python train.py --intermediate_size=384 --hidden_act="gelu" --parallel_block=false --extras=["capped logits"] --init="normal" --init_std_down=0.0114 --max_grad_norm=1.0 --warmup_steps=200 --decay_shape="linear" --final_lr_fraction=0.0 --batch_tokens=16384 --train_tokens=82880000 --dataset="wikipedia_en"
Each number is 500 + 50 x the weight over its row's rms, rounded and kept within 0 to 999. Layers, rows and columns count from 0. Numbers have three digits each. The size before them is the row's rms in percent of the matrix's.

# layer 2 attention value, 96x96, rms 0.0722, rows 85-95, columns 0-95
096:563553487472565532541376477491514485612474522504537473515486560516497469528517473534516644500468432550498465461530523475497450532472595581529507574421437470454474534430497565492440482548401588515452503561483452566547433522406505485443486454517568517586482564408496487477509601539496513439
090:481548436526448456436473444550535389486451514577453528595450527506459482548450586517483568515469428439545491440527504587459530449453463486586503490461433527480508443575470492386531463524521509432554555498441455488461509396504533385525551545476403502535427478539438517596527548509455530478
095:505556458490519388513558455450497541506522506533431492482501536513491530464587473500530549443566613466473534448440510492516475533464489541494343489496473466573496636581575520551537508529527478481550545538450594496540505492407464527464560545367539438484484486515463605526502449426504557521
098:449512506398589449499539500396507480431441476557505547487507517583456471518439447499570555550562445481473561594513642411538468552497437468466534527492492616572609602522548486487479503531534556470511495540516513473577500536462469448484463490432465497445535483458525471576457504494473457410
093:494413539488480454494528519538435497528548633560457535513526513521487549472535607480451541527478491554538560405486449512540381517453498476437534403473521484527497503529464430454619485438475568525436541506394539481434450433540493573468477422414445466529567518579516512526524517507517528397
087:427518401420469487599470550480466523584428453496504537580544539495518561526462494547553552394410532441546607520516521452554487584545584524511409528506512466424547506447456540558408523527472474478504514506478507515487445435528489487555424510413474511509484495504525453451408503497374506431
089:429495567510520625498548457499501462663536476589492463567460491441410451520478448581466451499517425575445483494518487504516478568504434521458537507500520443533513399530548466474469517552448471514576475414484475507473536551453519499490455433485518366547505572497472477613500525436434510550
097:583432560576540478466507479495573516485518513549474413493530459555456451501573448505536587532532393447495480521566536467499446460562495457454384459531458502409496482546523491526506487511563357547503465557388530555533396543522560526482524550486464532491505531437524517576536486636528493472
098:527426579518598542492464468442542463573534456563483500474560568504521414524535502519492485390573534520515593550557496530544478505544431414524556463492460566569462605574447442497515409455503483536505543541463563541398501490465545481528451576470522534523404425507485401453449473482457450489
095:456431522519496493460533519593444401526460470597559554547393468541543503547534564520450554473424447599578423461486437448471520436494490535495537430481410498436494484544473517528475505472572501584494541449502498444462556415491524526427423506514465483632522520471428554525464595528520509545
101:440522546542546535588469541543464513411551543486464411528474503485510537410449517527515407406501510513516567439485517518521459453486522548544467634489521491419495479539490544529516574544461548573496511530572489432411540540487434489518405432390584524518538454493506472471443462524614405483
# layer 2 attention output (transposed), 96x96, rms 0.103, rows 85-95, columns 0-95
094:613513469438550515487426470459547434524501501467517478593501485569449509478437494517549569565401432511506540454472487493530448540508599513467505610586413503478461558555467488554484547568421559508411547545472398558512547508449463420446472455494562531482518510382494544515491499571465434500
100:481490540553503508472494548536471399593460512536442575540453562565531490540426491483487590496526435424510547540438457614461448506510532508488504377487578450455478497503436563417540547494523459462527631499473446577502440494505518441552561433502460425477435406461518511585491539472523515557
093:491530509495441516372533479457478499477500473508475518493452566571458496450505506508498431430493564474539574412451465552467496598560545591476519513499496528448412504467621468508582533514549474471465510520386497420569536532552440518514450529580560445567531504447460506411485522480445645530
099:466410577429546480473523452406577498448465492567458465525492472437478486453413495531519560573455556460439445501475534444523531511488454529507520421436506587531547577514586534550526441582590560407477507488494478444537561505540526452507432561463436511507565535522533368477539454490595539522
086:460535465502467538424522508541427463516564602512417506527545512613461585436541571516431477551460529579514541494499506458463436517466548490474554409489538475558486516480471364425542504536468504517482492427525378448600465527569514498493425405411459499566489520494480501540529475561469577487
092:436491464459461468431529531510560541463529479503457505636520461576508546515439592505530549530410514429514539541506490476489508520434566540409479562529567475559455540470469482533394537518489491455508472586491432543472509472550574541514392607408567389522529440505489493422442520554491525447
092:466409502530534565531557410436558547564526497531517499547561436549428419623461433508400468469493506448454395512555469503472473575513445468486493514494432469511500486524536539442511540498525572513567559487557517438512582481481455487442490418495532502556591596433414525577465492445450531558
086:606441536607431530513497476519490461477463505473425463525449453530503480474512564508504511564476479513525499424540501521476463434595450466495388462441415466416582514594539499519510462508484407539497450497436516552586500475584614530499546567570542529497577454449526558543526511451452392473
090:499413526552490506552446485497531496549481446564543390504508512578565536518454466545462513384572572559510518443621486534524473442482476421538568460474543565585434601620492363507517473535441495520437439522493530467485433481453501525445486517505562504506521428541465451500437531531501491448
100:428485503449550574489490537598472505508484495545477569460465513629491520570453478451496492473423525574470358576486489574476485452503523464484431401547492468482568532506454500572508532506539428656482514497524515532442478529452605485465523508394423529453479510521464553554489577488492487443
099:473526472477406585553496452480463541457553498498578495540493508411538556495460508542543456517462391499527486490470500531506527482455610529592448567528520538514521469431449461518475516591438417536504434509501468421348477637562542544440454449514535522447580486526541503441434535507491557466
# layer 2 MLP up, 384x96, rms 0.0717, rows 0-61, columns 0-95
112:500466544498533550431575465559423513469526486529524581473561517549434543490578456593470530539505523473502479518523504611500449469490428458504494504479437433468495470576488510484470526602439531507487499473433582560456564504475586566493576359528600455500473524457411557489568565451432420493
090:491510557568441474548470397582576531540601494559415511504549509465531495453530499492552498594577448514487532446454475463391520484496450499500520519587562414458520529503536453554520467501580501420448442506412401539552499478465555498486616436444450548470479543534484532480553574435449438484
107:588493527485511569553441576459437531560478429532499523502478409524542447501432527514495442511544498451453494515506469446578485537510475487494562443607521519518523646412418515512480488464484515457469480501490476582542463549482509505451481604537456371501595518442485435430499398540521599538
103:584532467546468519555392582443476468513531617535508522521479547402513400416473532536519419524492533500557376524523509542518468523492576527487548532415429527546470445501429521531523461449513551482509409446520523436487504582523564397512480424478505417540471524553451547504449451535420496538
095:543536569438439514517440567491431461472342514404478437434487486518472506436527535631481471515451508441492493457584493455491492536407467470568438597438551477532517592424497540478547508575437495500566472559550535488515519524549510505398549492502444470466416510517504503531522503585438509543
094:456462506485462493524476526454433528472463468511494429535435494480515501499448532585531497508513488477568408377392535494475491503530579500562578447574510525502477579432417475501498638503492492494396407475475594409470448504436579538503463532526506471551572468507589602497533564460510487472
107:569460510495538538472546547575486423533487511515542491422506408499455513498456518455508452454549436457481574456525549524476485445422488549474530386562594385577490587436535518448576481523503505457534564448582572553506449518488509581514451465501431467495421444525485510472529500378545603482
108:594525503380465423543457561539527504461417515506534558473566463560506479482556533547444468495475459522520533521461525569466458505556416528469474484539585454538441579434478495486506383571602619502429553498556523487566543526451512516492487442446525491423524507454414459522488544427447473595
079:497564491434524477496485433511472557529600464465484568554477436424531457475445510486486440528480513504561578467520483510548434493471538439377503474510484532518513682509475454465513523558402530517514434556545522509559589499475445478523403482449560511483470529355507512511462555404549494548
090:566500464616562536507587397464483539397523519504517537530613508456496515453438503574430432513477521606518484570491464452482492507523525440513460557572489496454513484521514502576445538474425543468556501519434465479524490473542522528459423529537442539514407592451429518353489456529546436480
111:416463519599531485536542471537451495480516511435389512532470522547465592518443497424499524537493540518482466450528443464454518482505417552496522535472521483575509388470449542511489465536431516449489466554487504323481533423536476548499577414476562578495562469455510550522619462520585435493
092:385537481502470533509452501504483563588449503563415455521495472440577443484490564589540501445476501489614529461466508523491538527529525469460490422487453482427418600507511565483595581498471560558432498535494429399531602483453543517518581471423514517496483431499459461463579530454579452491
080:532514387501466469534511563520615509476589462462499523408460500500489535506569441516428459413437564484545488484586410551509511416548498529506570458509474539475576431502495454494546517471460453560501514552562470511433534489533449479484620454454538518525437588434511525482577525468522433367
101:456427589508489431433575626501457432430512459520501470491450485527463519457599514464575494492560546486409408451508591444586507479526493520539481446494493521481502489464522481504441479473457570491520515528559505425548397519470523587469626487450513489408492485481406445532496490607471541544
087:349424460528456595500477502462540468464539421429468481511605504502581497536489491493647480496462517579526489457484462498485540457558523502429518523516579495481496518415551446446474517461547597533589600476549481536484528526531496508435504513520577594502488530442447504454486608461530465449
102:466591449465511511465442574478505445434529497570521474420370521534447508476476533429492468551544498522474374611508589566431534509560477565484586513525500451471451624490464462519510453475451495544554570475525495498545456570400549575523493523476564446475477409504446481532524465511530562499
095:455487563469510486499577510470627484455494483515492548501469492530574492524494551397543460509494505511408506520528524449417544491525395617439437459469445487555456566570323471528539481512581487509545492503531461480469524503530441511417507419544409461469525461496538392529480495511447423499
094:511437499553464523465535422416516422512524460547526443487525439464496425479512398525573526480630519503591569437490494587543428463505498423374563518540437513450498531398467493431496468476472553462458511492476465487513536520562506445497401460570591525533568560521526526446523435481470429499
100:436405595451459498534453393489459487549659579497521540571496488432495514540635495504508589505463534519481450472555502527492507452573448522604462536497418510443530501534451450503493501484511488474500530575447519546476579512534583389482484501455556493473393570500455528503448481503536494478
108:547428470565389479469485527482465418556564486454511407523542418441473595538484578430531531504530437514514543459439489540451482469519583491549539508515563429483492503540461489444497555504515549476400516491523491504475447465501582449534456416508457527498605414361502546591557509524425457523
090:510544439456495536445517595464505443490514483578518407505550425437491462525564564516543474514497547419448510511438509605543496513609508512543490418488493597518515485432547543426441441544544607538524507538450428467588516556475426402462474500368497489478446454531494512463527453483578476497
077:530490463539585502532552504468491565494538441512525447461486528403456543456523440551542462448570564559511419542557446381486470505558544600493482329500447535499519447543506512551502511594527535569553516515464515526580607409503458502470533471573537526500415551456529521499429488502522456458
101:444565426474440546508535454572468498400487519554536585348504552502516510485438445458511534499428465537444442444490516546504583486468456511558514588549401536547447579450502503600543479431516524522530538449517424484565482470428512518453532474532472569523611507538549529528442563498556452454
105:555531561452509555418425417445432571438424574539512566524457511522511620501467502456457545505419449442509551505487491545544532578521480479466529481417506516481553501486530498588567571530500484587486441474492475496431527588492517492496503533414500481569444523430529549457446592405428543590
084:547571490431547467493424572447445547538457507607510488459515512335400513436390445500458548518549534478526494542515477451516422359512463601445495462484442477475494547524492403541427506524421480529483521417505504501528450441528531575495488544536555502478567519553518512504487561489502508548
123:480504469499453535503516586439475441497458524426520446525517547476507465440486554492390437462534507458546414449583447544570531481516505482592420465511425476445505602474494574397497532588482565556550564523515573576526527509498547426573496566431523438469477486490439526389578505498503451559
074:482523434475556464434530472423646466529426440412500608528548435479570493496528514553464483564440498546453465540543499495499581452480475445525434521441554468453504522419462572562549562492583451389489468468427466507541478488505540475446595494406445472481549473473475536584523451478512553479
100:511537487422437427450489543501571488521425492484554439521599473563515517469485541484513604515490497458537462470537487431450383520570410440459556519554477533571417479476558476515443490517530528490495457462538403526532466482660571442505534501575520463485540564465475488382501543551500415503
093:466504527387568422481496483448433547523512565476651426530430476436559506444540537462530500470519481514498518529499458479461490499457543538558514488437484440476555480410566417491496537548469524540432543454540504525554417479448609533535511507537597509536612366403470512503466473480499492464
108:496431609496494502436497499455484530411459490487532463542563566580527498458510525494479496571525446504563455497472435556431504553535429547459446514463467491474577567436478511476475532490457504442511534529452609410520551519480389451511474467669464478663516470452503567450465488501500482515
108:618518516464500485492496542489458535482530451485480567493501544586517533463521495431435444544517424570470451520475598417477442565395462494465579476510546447523428531463466572504440428496518512530468429394508531493534596553501466477484448417539497535522616544491459481544492622545594479543
111:558541602457376518509499510443488464524488539477432423553541437503519509543499560459562527524521450487524465520509562556522423584476499454504577443424370474509434531536544560530518551542509496587476480542480380439542563470536436440517580571539553436466496511461455469433491443524470519592
093:568561459519459612594572441555550550580461452601514541438542437491542539510532473569504498469585460592462420641479423499527491470543551435582499487523481540439538442506441480491501497469515457475462483465504493554501466500394453480476531498432522437436486487524529501465571505439513410436
104:466460515543558455536623568485509494459577544520433533566404507525568512569476505435452491510517413421600524539495596461507516501503496525542404432448615455512479566516503494513515526510509481486548499542504457648460502446446484496536479529576469528522463503375465487424486471446406509509
106:408530481496466545493544427529474550605470529533584467465490478507554450572515497478397507475499518462438412500453481464548454482498519542548536457514539380542513616367591474444385514495450516485583436508431505520482520510534577507566586510458472471507502547506512461502432573531558544547
102:470491547552469475610431542465410525493467490579437512504497451457556457489552580536491500526595547480441515595592516525464493577468484590529547565415431504629570495504352497551491437519539476478487434523533493439473490541510488498464454450548450452507528464501466502552537466449534520397
088:509468467509490425495507454466474565443494464501501564492467569564487511479420512512496526623519410515479489441466536503434530482522540476507562539390353419482559534457411589413513593555460533534527400520513545447547510456420495563487415415476510439513472475504493560513426445474473469477
081:500434538480508485580531505403518483529522490415489632605511515555513465474471552487443450547555478498595473602469498474560493452576560497564482631528564515501500554493500524540499559515493506428573493531531557477478538446494521511561523535426504461390399446465509521470435392443456506453
099:432427505493463492487476459538525499513617524480415565582559519556433584544498547425501571499453504437541428481407533489394482538495479542426551449478430575487463426482513590413507582462465554520468599557532526491497549525531510550592421460564439515515514464441532466511504532447455528530
100:532491478500476548531457421503396493496470472559522554540510433493550453512446507599439452538505448588553375529456456527435429576536499492516465431493460414382463500437445500535486424522502540554477557524552541454525511442415507576465524436570477422552492446436442528563509572540556527533
093:500475561488535542538461497553454559457501543550469499512417541469464582517537442491475563488528501450480348463547508517395535466424556527537540431487547486504462574473495509494577535461512418472594542503541449514499458536507542660461592480389534435469519494607569554477460510506484517462
101:485462563468532481479430509496444495481460543656572445553569515572549415522434509478557418457541503487391510510532555447480516494556518506409444483517548501415388456538419497531481436464464635417458533481523519507503421526542475462543529524513494516578465454545566510500457519579519468522
110:467462482512539549446410515498431493526478484504504577468543542527517537525541535487445472555530483503474551485520377539482546559512476609493580475436570476463413521376488489575470368523521538554483511459552473557573462570543501538494480492545407487447479449436511472521430507457454650556
104:445587540497549504516542482487496544502506463452534494465441457598453514498444537454444514464515436549481523518533603403559484481487519490567557512493440519626516518460451457448559427615551440514435522520519394503512382491532514545423436528457429501493433456427537411546445473520499588511
106:471507449547534581499515438530453502541501481563432448422534495486443501505453550564600594506588473560442490583512432454430540494532488445413546572487471541586488441544462427363514489536518431528524586608558478466588513426450484532556530479534520466483523506546510460550507470517540505429
106:489497547541460474517507548476432474496506484572512406380482513484423456453548438420519467543463536410481383528546412548492441434523486539452445488512453579517453506528493537473425481522452581454455444499416529389552533545491558516517598515477498560512541496600502515553532590512571565549
107:495483468548466492482417505559498552457543410447529524555500452554439513505471587545480520605455512543511493358447506447479524536491550578523535477458472476502475580513595519450414564493441530423510566400549477467373486455534564525440551533494501596522560583446446503544535507446505477467
098:477489458558557542552571482504417506503516475567522612420413493525477484535474531450458512522632512383506483508568485596473517535519497566545504525546394490511537447451439512478559542450385465461533436533401449509546552510502505424482556511531418460525550491524482439482554547522587560455
097:532384481469474509604508512469476510500518499476448489630567480485514459519556416460508549459465530467553456546471564487525479532510518386515511450422464539566485512397538491546456535468498524607464566551468513510480484431567339541397504502470507459576533526421487511554430468505425514488
097:442602521509534538485586447469386540557517455559533434576465475498517433487460489497487503578560529513467547453476503535511406467647494598461459485489483420475390571503435508533472507554467460491531564515531554475483517506547470505541507496491467511523535486359582461460494535495407588450
114:473558550482425482485488594430435580570414528457608465462439523504529479522526553497485488510515443507495542455484495509504567492464489538534474453428516357498442511467593496507428351458465486494516455442468438556422473590535547397520540484524520550488560495423567475560513553541549519523
106:448414472420509560421509439517436502412497430415499530516610553479567485513542513465473533509516541472542524495487563576471540575558552447422545389550443407500558530479522474493522538465439556518565523502486459450474562605466514510504507528467437395474444527554600594528538472514536493533
106:462575567417379565521485522524554658471441480429567574474452496527472551482523479468543413431531457473541459574487455510559434440497502527545419484547566510592472576526544527552547523518553465532467455472445515579484550458522495457461508491466519600483550475532419457560540493432465522472
101:465569468534517538459537511485457436547504507449511571562490467500519454511604454506508519511378554480492450594540485404510501503425538531441498423451490444504479453552538472595509460408549482515534469461546462591563460549513522515523400564517416551562524587376505437573446491425514538491
110:492543530439491460572458490505499536505552502565451525474390433519387461528442600460527526482487484500531468516527481497461485444515475518540570475445490524518489592517412618436490485459537553460508551525577441483411533552443626460530541572550557580555600468588470477480486485518507398482
098:534555590429492548499521466514455499516479494420406520534556469431596422452504406502562603548480417508574570572416532513507451551545507455459505464515458456539585572416494454533499518510434571445494554538437447542479533440459454476470481546577503458535484598473579498568456511554511497535
101:549522602444466472482500519513473521519507628500508474498465574633605448528422490454536481507491511454500503540501533509487486461550461491443451319554554466426452515452479469395460467519512493457509582548416497539566462487437478582549534495509526501562534470487501489526472432542394461553
101:556463603472592511360531487490542536503548500522474534538482464523442537448566466527437495517496556521486461555508447497499444445458547496628427451533523430529485545463524579485539477449451483498483453461430634479526451482502467465430526491511496588445493631532511560392518574539514448467
110:543542432556484518414504525539524551484601506550610476435435528468459461525457565427532541520610449530554405568429451478519518536504502445495452410424487439460508496578509461470488463559462490528440553455496412519458504601480505427423484515530481522501497532611490453440482532520458589430
097:566472479478468443452508511446498440528514521544585477505540528525522504559519607477562475422540522503479490492519525509410506480540555528478492408501385480565533443496411602420505508559569502508525463503420407456492450419567485528472409498575420427532397573554504533577521467450423503478
082:535531438509437466493477453489576519498545507539532514439557484387528491557437459536478459569445508497484512457439593536520459492479544569448560484602531519451453464580381497507487527423534421458533539496487556541445546488489391404486475584473515538462489563569560603410489533503526404503
101:520514470526514566526512538492420599503426506536506500517522511552477512477450475544453529517550467500553392532521524380572475527552581475571466428456478522441487447546484426418414468554341440524510517572505452493611435510415532482542459504549468507489463521453490587430426487544516459533
# layer 2 MLP down (transposed), 384x96, rms 0.0534, rows 0-60, columns 0-95
128:553452433484552508513515479526410491536541521544529550462604506464429420453589463511551516593534522578384527537409525600421497440481494511450520527521382435544515474533509567513476492605492505474461604547453475515529540462474537484502547421434560415521496489493448546430554512446483491470
091:521538558523526491612524500648436515437510443413492480440526532535477525451556515448489417552539446547437516551451606481480523469487514514562531466472455532600506571470472467489423556450494554519525495519451347456536550534537444433542497536531391525529466494459428479523468540464509512584
113:459449520460474580435479476535501537528473450512513492450527542539491494526611491477629574498504494505474433445536674461502460462489343499563508449535483494436466435489559410493465616595540513530522474571405529497585455433509525489478527490552493467444537474513516459515524519518475534469
100:496523425596546485505530475488582466558546533498498419448447570521529665527491489529556510485443535411457576445419531521534404521568491529552476498443576496459453429553493561404519539472459545476542534484409563471533474426474521493491456562504486476483431456414528508538559507512526394516
098:423453418565446449481559450442522517630484496486399585588545586503476557490457513488460449503433514530469497584474532486473481517605535478368457474467495449431502473599545483524654495476549479527483581442448462459538547519533468494495455539492497516518500530552466513411471466543498484490
096:477563517449475505499497470524511498461500560567587439512481532554490444576492550485486516543557486559462573506500543497463434429397472541482506579499509436406628458589412471461528475563509515522484511530412454457457568528587513472505410576556495474522397466454507435561418456578464519435
101:516461398496509559516499415464483528510421447552455436532501584522522512613609427436510484442446574518519576425601448537446407477472490591508462508469494532439525536550629476492528554492498449520491438474503497472448499514487532503512549592500574465545492481463454531425559539477412553451
104:471426554583489452459484476486496549465405509500470444528486506538512510548514530499462498619432431497567487442522375400564545448548548563387594565464445570448553507532471525475506606518464571528551461536467564454520561511454511496447508487500545513451410518538532495487450529474398557459
087:523516532501482472510447494486505473595430508478486495402462535476540516509522517484514477405564379467448496442506489517551526538488552555553543548443501491491505548583528468441541592533468441509515475574393478488430515419448458486501663480511540481502569538483543530562513489613371449421
084:489455447595515559476499343562502469504479499483518575455509491408484513495465475465581534558470432567455532591441513587460511526504545473432454564575581428473587529424527538476567506538393457516481471522488446532583436453469510504481424438503506501561622513446506529516486527472517497548
117:442512607558502527521505502468513436510502434602404521545495482540512600593508459459420403438506490515513402563465445486561471412548467499562498449633576508499483573452528458563504503527469524539487439500486407455490574538479455491457532484450544547492481457529530425539496454603434498507
105:510527510484528519505481536610409528541436528587479511469531514541518498519528474450499547554568473587452481509465538550491492514422471552546480659439560455552445412426520435604439440533498473470494466416466484463437448435553470443490508513572580451509432488550539456504449466582406464509
081:454520561470554451465537478434586545527494541415527559477505572539511528430416432485506526489529533454376479516496526508602510561511535577380556486445509478481520470456602559445511477513459512516484510511555437469479415579475600394496550475440510452518521520375554500530487549576507536480
101:493537538524484503558558491441468477499479431532422424472600636575540504614494420486473469476624440438531512551439455506421504532612578391433469462523500472441501535494553458447506483422559512493523529475504488560514489501485506502495422526597506435442554499562498529534437489485527552528
083:492623535492528575491319483530493540494357459518443496486470525458494504519507496536439618470566451534376474466505500630474473615469466532440575469461528468472567499495428469478576452473478449498494482485567435548522468516509522508502499466481537491567436501536513496573521516516484530492
104:561437482542424458558549589440378472606491535519476479587548582529561470507550436395542596461506514482470603435463524505463454523461462470411476484529404441383541396563534491480488573483567539489538546521427495460500467478518469563492500542560524547483500520528453473496470496497518507506
081:531545438507541552530476472502610466540480356547421551564450481462483493453467421497547442539420471550544472538388529446527572621509567610470490497460503473487557534478456463550458475455472469600528558555524553502433498534496546469428463507433473466519452480576540492503498479455582511564
095:548470422513513544513531556481530450495488540466511508414524562511526488551563507548492542434550524504473525518400541568428445516452457435487499637559551482571430470492431494429592493576501515470503465408564517510370458545412559528555473533496458470563404556444472501537500520528463446408
100:366504523502508444505428565580529391508527590467512451420445497503502502520572517419548477529421632537394569519563490551540495464461445574548467503522576477486555563538495502465419470557482537509451455531473482578599564526499519470496488509444472562486459478466433502524424448459479534458
114:433463523478558549570500451421578540477507478601540505537494517543517500523425523428463511471538467500565454489439460483580532503537547550497469504484447482495527537598464410377522421502576517481470570384493434465491529575435567408429491487522503476584477568404485542479486493541569555431
091:477561537520333471516471479448539465597399522484426498519503504562518494509486483517495500514443550488561522432541424548508436510440547503470643580539625413510478513495488461501485509474523480567537428416484585537554488465456493577487481476636504465462462466528497451463519472512464555459
085:433500481521556454481470363490540456459518484533496538550509572494442479522482551429446482513533472473500547569447416585570371524534542482448419442465547409519626411479592557441596510550545521571529478472468464452421532550518561406475490453526525455520529523486525522537514520521503517523
096:543436566611543534468400516486462416526500506520488557598497494530564441403483475524482484520535431477501496453514492420508399559507545474554508476466555507495605506601440443518372512590491469577537525453487482472567529503540548505545504544463586442497453484476427485573520421534413503512
105:507614465506571413507543468579506481581479500516528399499384520382612530417503482514540493481538563499517489526514561544486458536455528501468551479454461559516541451583552532557530526456449503494473430537543484487567381549497483379506580496505450512461520550516487487499493416534529421424
088:494420407482557467562574532460433522499511512488451521477502492446504489475465608443472417472497509489446588450583502509501518540456422478502503473567531625476588382448549559479503552492512543538568484534466484480412465611526500511450589452441480508498483437519515458595614543463491449490
117:460589527553371453449482547481377534551500513433499529495549533468509470481494544496430424581420507556529460406589536542378509476490518478485431426488483524545415490511583570527505480561526484522443489443556483493489521566483560475446530543498497449515552531481523606446567476417568501552
077:495501446452456601516464419523482538442585489481546398515482456522521590448468527529511454448505541434578463500507533460577459527550493500510547458556517543469512455510472437521522462442366524527564573539505602382577588552525465476473420499502417523496491611539448491495465526457527431556
101:471400541468495526538477485486532567507410500469432484477468481556504537489599480474503475471509534414491517487515481410492558486547578554419574525489429448549602608426416504485590483521483453530535468370568481487464558526570579517508399435511544500459561497508492496423516485546509557416
095:531583514484492514501521539469465506411541478586477540469483504428446482426489472468511470516538491435476460588498522533528458545532448515532452460576504526410542478421476613507513476380474534532522494507527449428538547454576407495533543502552512411443455608568446520585426599549447475588
112:512604463538410475547422442490536494578493507499534500467494401469500449588471541438429439562440564564554510516606454493590526462404495508459508443454513473455494509510464610496505549511457511521491405532507457467472593563555490502604480598581484434510496442474534476524520513423524507438
089:478569540465521398473437510606491473547504504496509561529554546526487605528499475539479489534529493365497536527439497556436439452547556566517515457493534661505457527485515554541481477441513494546453559572417530506499470470515498392505498524399548454504410529558515437482419434540508492414
115:481437374561496528547422427450540437515428489486529478553486485565508527446474448402493542477462580528526446544495527454498658511559530566486481587447467494537540467524535453484529491489472458466579451511495588394526508462527585480498459432519481534604509611571537497477541461538482478461
092:548490507481473522529555434429509574494437532472611566556507503505486578510512432460506417657507491536490518492504532450522545535497543485535508544564516470521467590384531493460483410478403437566436433470408588441531472558540528465512489535495487462480584442440502475409525582490531533473
109:430474554543577554565496525501472554487524513483525528466497529550541470439491435507369453471480601524446500545496487383594467558486524545465553492472499411381524509471521609505377598483485516508549552512426535492563592466516431485464463545524467464535502521414530503433499445540444471514
095:470455460558541566520439431561456477453484510514555602489442493538590421474541530420468477438519468508403507423517507566471553501490553496508601559509630563479493455450542549467470588532494501392450538506434475533478527495504469559610436480496513428468481467459503509388459538522534518579
089:625526587497378457477528423490546440590486538539453503502490441507549515559517504470521469408436593570490510468500477534526448527571516603521425493445502452432415409557479496437469549531474480443490587594436470475567580515402502482508496560530521494456496459495548489532520506500573480545
090:481437440492477461519481492490501556573503542452497452464491511444633575437448548536541531545503532525570577397525538481506510410433567416555592441489435418521523384560519476577539493538490555549535432563502551455519494543534533409512532499541442451414483501500478567493539470491466425435
089:547555678498505483545443533460546516476521577470469447560467514513572476397516436489498391473461642481518473493496469390442620518505563551519502500558540465507495469439501523504506514476403429610541495522472511466507530522526414471452475535450523524508433494573552498514480452464453517500
099:548456558518505510478495547476451489474463588607433447545519482543493533461349501452457467491643526426521523476585433512577537475512548567579457451505533525432592583518488581504519489500467502486519431461507529523513489467470589402440509516509476543519506502379460534484503480529468515394
101:542590548574411468461470559572557466503524507493502444587449469524441520613567497468495456576498483507497504543452513552529411485435484491447552516461492450528501453564558544528563543578490488460414510560466508490475509545578449334490529537505464470448436460406553460539519441466522401526
097:477528387467443534538489481505439460528495595516422441511452539550501607489566532512524392540485551514475643583486486494496545508519486480538422455395457483450564499531514423604454530543513510490469485476488455499540517519580405459486474555562567445527530449437437528542449577474447519444
101:493577466500466525499553410408501519453464423479470410496552518507512531517498454519561575519437591513450599521483484434506558530520482485510469555539581428461554461429522577490478559534506534503638544476462470446469519499514407492401530493511546466521474411526524469505486555408644434505
098:546438504483457529473467503540541482441536467575435436509399443460563479526369479528587502516549482429506527456539507490618457569501498524487458515469467537481590539527412566468574571437591516535537610541450523509534420411467417521509486430494522517457550480559455542474524466458468541427
097:530442516470547474517505575546486560461520433545556505458439516425540435480520468494590456559528497457564356521415456489519448425562507483509397460487494454472580530482572477548501557413494463474444617493449622571527491548489549522479469530509483479455474445529466573435515514589437499561
098:580521521454445495461519623459445496557490525495450479558459592455441519445458460476446458415386506506536540449443529557524504508441439537514419425574517529548562534465517490514440452485512474367462567500486585427556551545508538483493535584474504487537573522511438456571598465535468464553
110:530527504442502487459480534495464435508486490497395485480607567506504453456445536529542496511426502497529616510531471518522555511463629423355536545565573565467535523467565428489530496450513484531552554460493485534508594587580472481501436439487463464522493440463446426571466493513372489528
109:526520481426475545507482513479372568506490488505499510431500477556438496611493526527451569589596480547422502495544509533637476474462405394585533466467445446426543493429532403529561468465549564511565548476460575512527446564531521480458481477438463488522555443561522463462528472534517517454
091:584451500507428557570486528548384482538470582526494538521443489506505424526547387575550537476472450582449445509525547398495472514538540485437613619471559468503458511600537461544415547513519495471487473557376393511525500481528508548508425518446493471511512484523466508452524485526540561494
104:511443472485559499612467513500593451477427511578494494569523475485503513527506518464439511522467556418493481526570425519517470540477479537453442541441473477507447511588530481544551503626477410593469369475545535530392537468580530500497510466583602461545466590460500438437498444498453544494
092:487430512537483436495595621525559459528461512470599442574532499400524449527521456455498480424464564492452425517444444530589441505417470519522585557532456385518470467491579479509501446485520524488474406463423538486467603587529490509478514483456492510483523473563458534554595537488580491472
106:430452436498523452518527432546537526510568500483431522548522476534472548400448553507520427485582469409461540508517470496515444622511552533409529476504564563547478537508563549520516563474513460437446615421510490469511559428589394499474459497424474516555476592491489532495501391472475512590
095:491471484509520500483401379525510504541493514476544488485472507474461542510573537509444465492504528498438521495555492586494418505443489605563515537461530416462499376599510523485422504577468527513548502477551420514506534459454532481469465595622438533451555507451439552486439498478676488498
101:383473557437563583497568461423488455542421501417522442531528550488488457556468514397426486513529589457569566498507521524462513481542496541478447525526498565519475475521460516545539538467480636509443612478435605457563445499524472437420538460426532507496452476558476511595461443466509495507
102:471521502511460522437507440575528458513526382513458538388477580521546529512454582598468486480588467513539562501429446483581555423495582503484466510525530542478535561456451478403463560548471487518524521589499474494517469424486376434483462480554508451472568557444475486606524412513568495475
117:518517440538541550461557485483509538440523638618477485489454464461454519468441509592473457522526482384468475490519506495557535519439475484516590622446569520454509509371503509545446519494485590485533505519551450537429517492535493386453527514495559515470528469553452448497557356488533506540
103:500502460489514547571519464538526449560386449444488464497428492541385605476458543492448498404566500446453515486466588547537484508507431546535500491447502483505453478582494501411509561585486454532491429556491537542510544486424419658582530503483496446541507590449512521452567499516542451469
097:469442498454500537387508464452420434434491495477401444431517473482429549548478557438549535519549604496471481612416534480488580452512563514509479469586607498534572498485533539514436516485474437500458500546567561473552578468408569421513443475518467505561535545536476459503469540454542483585
109:616574558517490415509523549448491472465523589496488490556567426516418480579522503481543482488508505528458549535366536577454436460474479468488489602463525425464597549489545479414582525488486554456446544498496543435482547565460443397461517463447536459518533486453446496509482612435478538518
117:503436439523550522485513514531459529455521521467575378535530526482562532464500401535442538512461516472511472434547457616529459537603569479545358505443500521463501538551551502485408628487509534540410514505423453493532465436426424522521579536536479426471587477487515510455498550448538508514
096:455488461460455453510495390483627561545553482480523526404528521501492646438508415593490471507455529496503570448423395409572420492517600547425442585481507510499485549509529547515463479495519450515464509533442576498538443524456520473528491507532461541502395540478491538468500554542571473511
087:528550507526579454498461487516493404428410504398527511468501548553436576501549503575431533516462510547445589493503561576575468578524430444526456547544558497483556520479503517405429459485523386560514473510567452474452460551453497603553518507479589449510548440404513513472443540476442514477